python train.py --n_head=6 --head_dim=64 --vocab_size=32000 --norm="rmsnorm" --norm_eps=1e-06 --rope_base=52800.0 --init_std_o=0.0 --optimizer="cautious_adamw" --lr=0.00123 --lr_mult_up=0.692 --warmup_steps=271 --decay_fraction=1.0 --decay_shape="linear"
Each number is 128 + 32 x the weight over its row's rms, rounded and kept within 0 to 255. Layers, rows and columns count from 0. Numbers have three digits each. The size before them is the row's rms in percent of the matrix's.

# layer 6 MLP up, 1024x384, rms 0.0343, rows 0-191, columns 352-383
109:119093204153139105100059103160181116146143098086086120129094129083159168069117117108119125079072
096:158110107136092077132091127116142118198101141148086135134125106156125138126038110095130124146146
097:148085117115144132107142180153115103140148122147151139135056161130043112113135143118091205148170
082:095136092151143041164054106127153134197174054069171129173106100160190129065148134126108140148137
098:136091119103146171143171135083109079098080158096110094144137079108131065152163199147165164141130
100:111137177117153099121128101143109134187078141117120124092093141140139185179111167107192126094127
106:125129122122112113173176154143136153179139174151146151131096085174200085097117083137154061086157
093:117141115162108118198135112125134144227107136113133133197100133048124087092112170165175098089149
102:089107095071108121089098130123140181134154091112171066176088207112156050162118121081098115158107
106:137156131105102123088166122159174119137108133172101143119191146129154194108181151185107134147154
097:172096126164071090116116116170124147148150088080108104113170051152172125177114100162092095129104
098:089141100146071112099089139154106132142169158114135193097131121112148152105064161112120155174099
095:154138117094135078163131135080148109122076162139132099132128129143090138157122148129137011075136
088:157124149067119082093120189096125089200102155142135136176110149162104100170091190134149150147138
120:118147178144106112094111118131049131122133162083115104152111085129100032144188162148126102146149
096:194126064110115081150139120141118133121104103120138089074140152168108143143097153085108113116124
103:052126084099158131075130131132118115150126127086175128130092164048103139106134111179103131159090
083:114153144118124140091136132083121150145130175145134136080110129149114101162136132141103114111132
096:149090167144104119078162132093145125083136118111071082110135089143184143140144188148123121068114
097:140185106161198107133190156062090120113082167140106151073090148145178075076193079102142081184152
103:124150066097131175067127131153136153099075170173171152080104151099184122146096100133081069133093
108:146085179122147119127135090116092198079183104179131175187153126085128171091138099080117171155166
099:087112163110149109119093111103141143079142082146147100121173096153101196191178129124174116181117
093:179063156137114112183100151116163092167117169117140135134079142139075115159158194081212182111119
108:143130185096111158109124077090160104097079128179093131120138172125107150157147093133176155174080
099:064093132107066164160179069117116157073125083109141108055111199167110182181138113076120107132109
089:132168110119084164064104095120141093156117123147174160155144156132093107114096106114148172105102
088:137163079150108110172157142094178142156127132172146149125086122135123117093136134075099109121170
095:164096153187135094173133156164096053042207103133140121093145149167086135112131165128150114128117
105:122120184113090205190142103189087092088122164142123182116135182158142136100152116108130096087065
095:105175107129148169124150135135112127068143097094147091110170137152126107119153134150090164042094
115:196081085140113120026107160106114124124123125110187170160101154087131098129210109102109125115087
100:174118108132147109155154119149102094155189159122104088200102112141096146117089146079165084106124
095:147133124106149144138144172150133139193084162165114142180140083088145103156068149122110158129140
093:162134101125077147086102115064175106181092153163199178181200137093072179106151125122120183157157
097:135099115110080106080123139121109128131102148104163120119127097164170103180155126076151133094098
100:115068102093094152141140132096137132078099054147162077096100186172090143113178129078123146157139
102:077151154159109092138117135075137139103101117135153084133132121172102074127150136147132158172161
103:110120069117132101122107102113138124121153107126109108125136108105141106156105108062110149085034
095:091133098134175131159172107169105090145131080146182177151144171093070135084147108169141155106136
106:053170121160109095121170202094178123157123138134099144184130145109130150080161088146184077074126
105:101116102106102143125132117134132162069148166177117136133074152130135109057204130114195133181147
104:150139152144178151116152122165122172122169184121175188097105145104174169095111127101192093095119
102:115125114120173138114124150061139063147144122150131151165141120165172151101191092134112110096067
097:137105118094134112125137116069132103183138167126181130173126125144161159090110153161077110162155
097:068067100119110131152113170102060158093156136115137149137181121107166142146164111070163128162133
104:087127148150119168123116188100108133112102165136137130095128157124126143157079134200180133137151
103:147131044091097181069135116103172097069146118153119122171112066098126142069127179138128103143103
083:108110103115145119077124028174124154119136123127120088129113067081146105115144136166204129042074
092:129131100082142158141140162081134143159116102131134099117119140140110154130124110115122117151153
092:124105155118173148039123115097053102143155088143181079138069128156140074075176131168081129142132
091:165179059116171090129143070154147164134101143087105112199050147163141162116089055067088121120109
093:135151060120150094141112143162117122161145141186119112137165120153136152118094136134170171066180
102:164183139193133180156145143189163089147104203136075143142144194136075099082146132181091151183182
108:082117055098117078093092159087098119107112118160107152130202105142141181155167146122124163188100
095:189066179124104145135146203050133083164114125148119143117077104080126141140059181110134077173182
101:116108145135084110129102129150127148146125142128133060092202066108133148179108127124085075181113
101:170077152169134129164079090108178088119110131111151114113096121124162147139141107141146137117100
091:182153135118200129093190096167109157169141159139099126107084145120117105169142155100198173151143
096:125113142089106117127153116149162129060122087099153132098129173166095140056151042147099128122100
109:091076143080142143118072136158140156115096061091142087125150124127161102161137160147175106106119
090:149160139105144156139109139079129132060121133159137145111090104097133143103107104115101117125070
131:100160090145084079140187187130134191068098126181091127173159159115132190110148112163130070074187
089:161112132144087127040120058098143112136125191090159177140111139140066135183075116137091109083088
099:103153063059159133088138130124145140081203157104125150106119133149123155157113122081099114138148
102:068161103146109110109130140104155134158147139154156116161133090075091096165105149134123094139148
084:156213138079125170096128140138093091144130146190150177087107138137113067123152069135103124212077
090:138102079180072155107114109091135136154144094179118128122111102157132085064164098130150112095069
099:123078127130126101128162104153100070124146151091123164136112138119042139124124150138215093076152
095:131098176160172157141206095141113085174108138109096182104097151137146107198062118079088112101193
095:063139165160069119127175131165096127116143105101128184053152165130146058136116087116152121111163
096:162085156084122080107152089178076153129116129134133131109150186089129089151100150100140124154132
089:123139134181110098115114139109179174104130188129133169083123139117133118078096158170154158093117
099:167082201101135168114119138137153179168152127134160151152144143097117059088188160115117146167155
108:097165115139139130097088148112081123081157164101137146129137145065097111151113105104083105135177
110:128139193138131212171149134134158057085128059206095149145118131123106182120209061097080156072129
097:095122100099125132130088113116177109043120072104187146119121094116128137094089116060133134157110
103:144110105105106132145162174085115111100153090171164147131155163074143203126122157175092109145169
092:109121133137070176123119108166101106104119068098120094131113141121078147142144166148115092091103
103:140169114108132174188149137130165085093117134134151137128143129129162075133118131137107120149143
082:156148147144087141128186152105074139140099125057138134127064161176148071129152111179170101161106
090:144089110180140167159059103128170070143109124137168177122119133100159142147158148139092169128097
107:064080089129124118172103141119081108143096126136160094121165062101179121049104206125051126124162
096:143167097070082151124136086156142088129130156100140129107079134111178123062127067157105126096113
108:133122112109178164124159077134086077104081136167174157132066185142116118093134106135105134147130
093:089062166127141093091155137163114154134177111122153100184187070096101195103089100152116138083193
094:096107110113155145132138162106067157143080123048181188227120145134104133119132139108125114160176
089:083102132089128172106178150089064141123137169125104127127081146116084089156166099107065125159089
101:108151062061129146141054133187171134126136147115161101110137156106169156157136130096165106099125
091:146121170123106177145119123216227120140103172113093057127120154153144023147125133114098102099180
094:150115134103106138096102143121166150191149144168139095132104126111085084125146154119183150112120
101:148159094113085094130128056166122132110155114115101109109120172125091117149112162076113152144067
098:130106095109094175150092134131164095133138136132096193125141087150161163106127136063102133092103
122:099118145094116168065124143143139164176144115182099113138145050133103176134172149137112132160146
106:141098152107084142134185104117101165134123090194107090199070109146160147120131174167091090163206
115:134166069104175094113123136085093075082115116136136120095108144123155092184162174125094126153151
092:136107107130084111107103146139124126123141106092129146135094138141192131112094115154183140044184
096:074129143123122133149117137094137145130139138132115164123105112127150125096081112092085124160099
102:165072119070090081088120112113155146103113123123160091233151111072131128122148123109098075061118
089:139144160152072138149158156129070094161112166144110125109147110130114106079118177115118089134143
084:093139159105115129106128150135168138149181177097086147110122098129064181124129099083137130097127
090:113125104127124124130124156110140190143157082193097138186140079116165145148093133152139160073103
108:138124123117167075133170096137178119115132067136121103122138067118091124139116171123156143086136
108:079121122150103137155182128126167091157206114137177149170058134189165151141075180090113125139088
111:108060122156153080101148168155113109188108124135125140114114121111194108146112170112110120118110
101:182121104139126126135115072100112112161127130080141153103097083138110143085160105121189152155052
111:212167114070155119116140123122108123117130142160137106132082121139203131095089133095093145120159
101:099087200178114108141149121134110063086079069109067125170165133179157142085147106174129154038128
097:115124180145121088102139158169158126113123144176117104153149126189213097113115150149128083129107
095:095133114160104140119164146144110162151119139135093159090126100112097175124199105097098110093102
086:102146071088161136117091192022154137155119218097159143126144119093173170067126158101069123133102
114:111144143100154119139162154132098113141138130109123094136146128139106153152086076125139192161137
110:108094114098138107161183125135178122083110132103119158097092150137076098099104147147064191140151
093:178161165126110120147164114136159119112120101086136098145143161125163145145213097177146096133109
093:064120131187124147161151157182140141085108140174113132144121143155139071065175146083128169140123
101:135101132159166114102189127097191188083176173100133154178143108202167126081095108111094144082122
082:127132199043114118125151091157161213143124145092190173084181140127145137155158098150111151140128
092:134137120134130118153115154130160151113146114115135096121108126135106079124080195097100120179127
100:084105066072138162179092115076176141100138174127176063182086156165105062111082111120128116141135
116:167168136123108136163151130061132180113166158161122083125134133140107091179143113127147165054141
110:091144147087145098215120178159151121129132177136042133141161098123078153129144100145134113193142
114:147084141139146216131197145144127073148145107070159133144160115120129138099096110120154109152120
091:118158132105076135183159140173096117193134094069165115138064133157131142148092102126134136069121
089:171102116081105134126140136112113169103098099100111109164148108115155153160135073102108147109158
105:139096140107136102101114071163131148130152153148161071091110139151090174184165156152094096117163
109:149131164126073144152153103125052138114098115159094150057213188072136091143160094087120145136071
114:129090177122116102121199116124122162171178158126114113107150123177090176116145149150124137168195
108:110074119101094183141091118172130159121126117094106178173135194105143141139135096178101123095210
081:091180189152168051159094155085123111152140109061181104161110137164122123146086124146143144146103
104:090103082097079132101068095069076095092152149074138104131138181079168109133092081105116123143064
094:052098089116124196139109150144141156150154107109136116157198108113037152138076135123092176182111
099:037142102124133087137100195164106073135119157173085178107163122116108107184111128152115107138082
100:063113146050127148109120155210186127109109088129178144112140097152124120149145136053110117118153
106:107140107083144092109093152123060134112061102092141131129162130142149097157119085169115057192157
103:096160092165115060125129126120098143146146164126105085180140104130183073149210121126093070138108
105:156111214162153113121122119149189079149134144149100080035091120068139095150171151159171112108083
096:088069197115134146086122147164126121124090091104129141149220098100070133161118152117133161144133
107:045130126106124157068117147080109165139157165103147118170158246124145097211099141150104111149192
098:107223181152083092109053144125161164138120122163111215151126140145153156097103140182132147081134
097:145149192101087151180026094106126082058109130192127134139136192106059114180140097135070154183110
095:078137111121139140109142155209122127067086104117131080130093140138139103079050153079146183099141
097:087064075152122184170150135095168179080160155130125123123094131110130096113137125160127073183138
108:121138111075175115143169118122135081149143145138182124115106110123175167136074052048137204142097
101:096121179081143090154130085145079123184147190083106082103083129133112095176082158139167177112149
105:187107110129122148095163143111106112159134155151109077132130094159122066166172131128154098156130
100:071077147115072056156143128096148117139158113159164163118105144195131159120119180124117110179105
090:135159173137174138164097153178081091077123188145127152148103159099169149138123115098122074054108
109:162175119137116145096140150149127161094169173128133172121140105152110129092182103110125099109089
090:116140138174144112137108155089170063180170123156105070099129079152141154073143109106116120149060
092:084169102128091112152085132143125180112113183120159131116122109130132181137126144154141100135151
105:115121154121124152216170139093106197120114153112122090226116142118170091107106101177141103116116
099:102150119149112167148077132151187082125165155071120147083069164175127113112126061140129167073063
098:071180121089097087159103134090139148094177183137134106199096150149086141109132110163119141076181
097:163125107120165070099087093097153114096159121116160157114190116154133107121105178144157053131133
094:095095101155105120164132145148130171130083156071113154144149163151154184167102113111107076120155
100:162184097085098131137169158169159177108105141108070120100117148143084215133156147121147109139187
106:128158100112158095166157176121121145037125159110130121150158121159149117108135106140098099092146
090:091102053136134134164129130095164128152096188091144134157152095121068120182165105140102138107119
102:180158141146133106119116155139145165157131170130103173164151168103146149130136182190083050155135
095:151123111178088119187192071173165134123064153056110094170152188133161087180126112103167181173153
093:111157112050084200117135079122083101175131103101121186083120118132117116129102115128132151065159
097:152131139137189101148116121104132134107126174071131164092154139138099111133183095124101159121100
098:123106140129131099113087091121105176139184135145138143142187145128107158114119109130148081136086
105:171088215099205169169202138128162117112103161147146114147105173184142175122117097085104111143122
088:093172118128119117172136162096085108143130175123127127145054123144180129120171099107118096171158
091:076130110135122137172138137134100147128070060103164106183119162135167131092123121162112135128090
106:147104132123154129108100134075118194107094089153157107156162190151102168157158125117166131098124
099:172137156150128176114099159163129098138113073185107143184164113084108127143080072097178119154112
117:116139127127085107156144170116103154142141155120112099159125152101119113105111129120156129181134
119:128089165164088137094154138134118097123160142145129117203080119169119164118084163164091114062201
094:112104125081080099122129111097173216142173082152103122192110147060173103108066129093128091142054
101:069161053152125150126088111164134160088105131106187140096114142146110132133142098117116111085117
108:166116100124200139144203113174106094142124114115143090112113119129089146067116148129118117112115
102:094149094150098111107147128049064156125162163109102088120120120125130150204184183205107089120107
095:214070153129081087080119126130092128102132084145095153092100090154198118165098168125129081094084
097:090132100107113166121160115101151130118116101115142080128091116128110117163197154149164093147114
091:130164083178139152117127074104152176129088129108141158121162143117150065158114084170084104150115
092:119099139169127123079128169126134156164143098164136115162113095093049161111105110123080145188138
102:161118135127151107184174116152126080095137101206115123109131075144182088116158099176145109112169
114:115106092205085138158140154144180139146132160110132069133159103079141150118144035116178061140153
101:104141091121122082154165091127158115143099099158122105153156115147137145132110082067101142087100
103:145098090134125147086152084053131167125207158114163106145116151135125096156113123149173056138195
107:122147069150171125148168142178143167142104144146129104103163138134151071126160119122154121149160
136:112105146156183157103104107127152136131100097146107097116114095184121063142172127172214143118157
101:141151154131133127155173121140161144160092083093108118109143153113112183165122038119138125128103
089:098138117141082159143102125168123114159162083093144116151114146120134101120081162173178193129186
095:105066164146142175085151110088086099133130143108178115058118127177160101122107112099163074146133
109:171096097099112122146142102158112096139111172098095076152130073160116059158138112147178071196198
084:096175088125149137090138128098155209107178178128082120138166139184081145103159117139098103073100
085:115094105201152115096192148112111158098123141127133134140092112156149131116074146097136139112163
112:131096078146082105153152088090168072120120106147143151146133070154159144176150147115191094185158
102:122088092130130126146126187156095128166128140175093121098160134182114164071171126115130178169147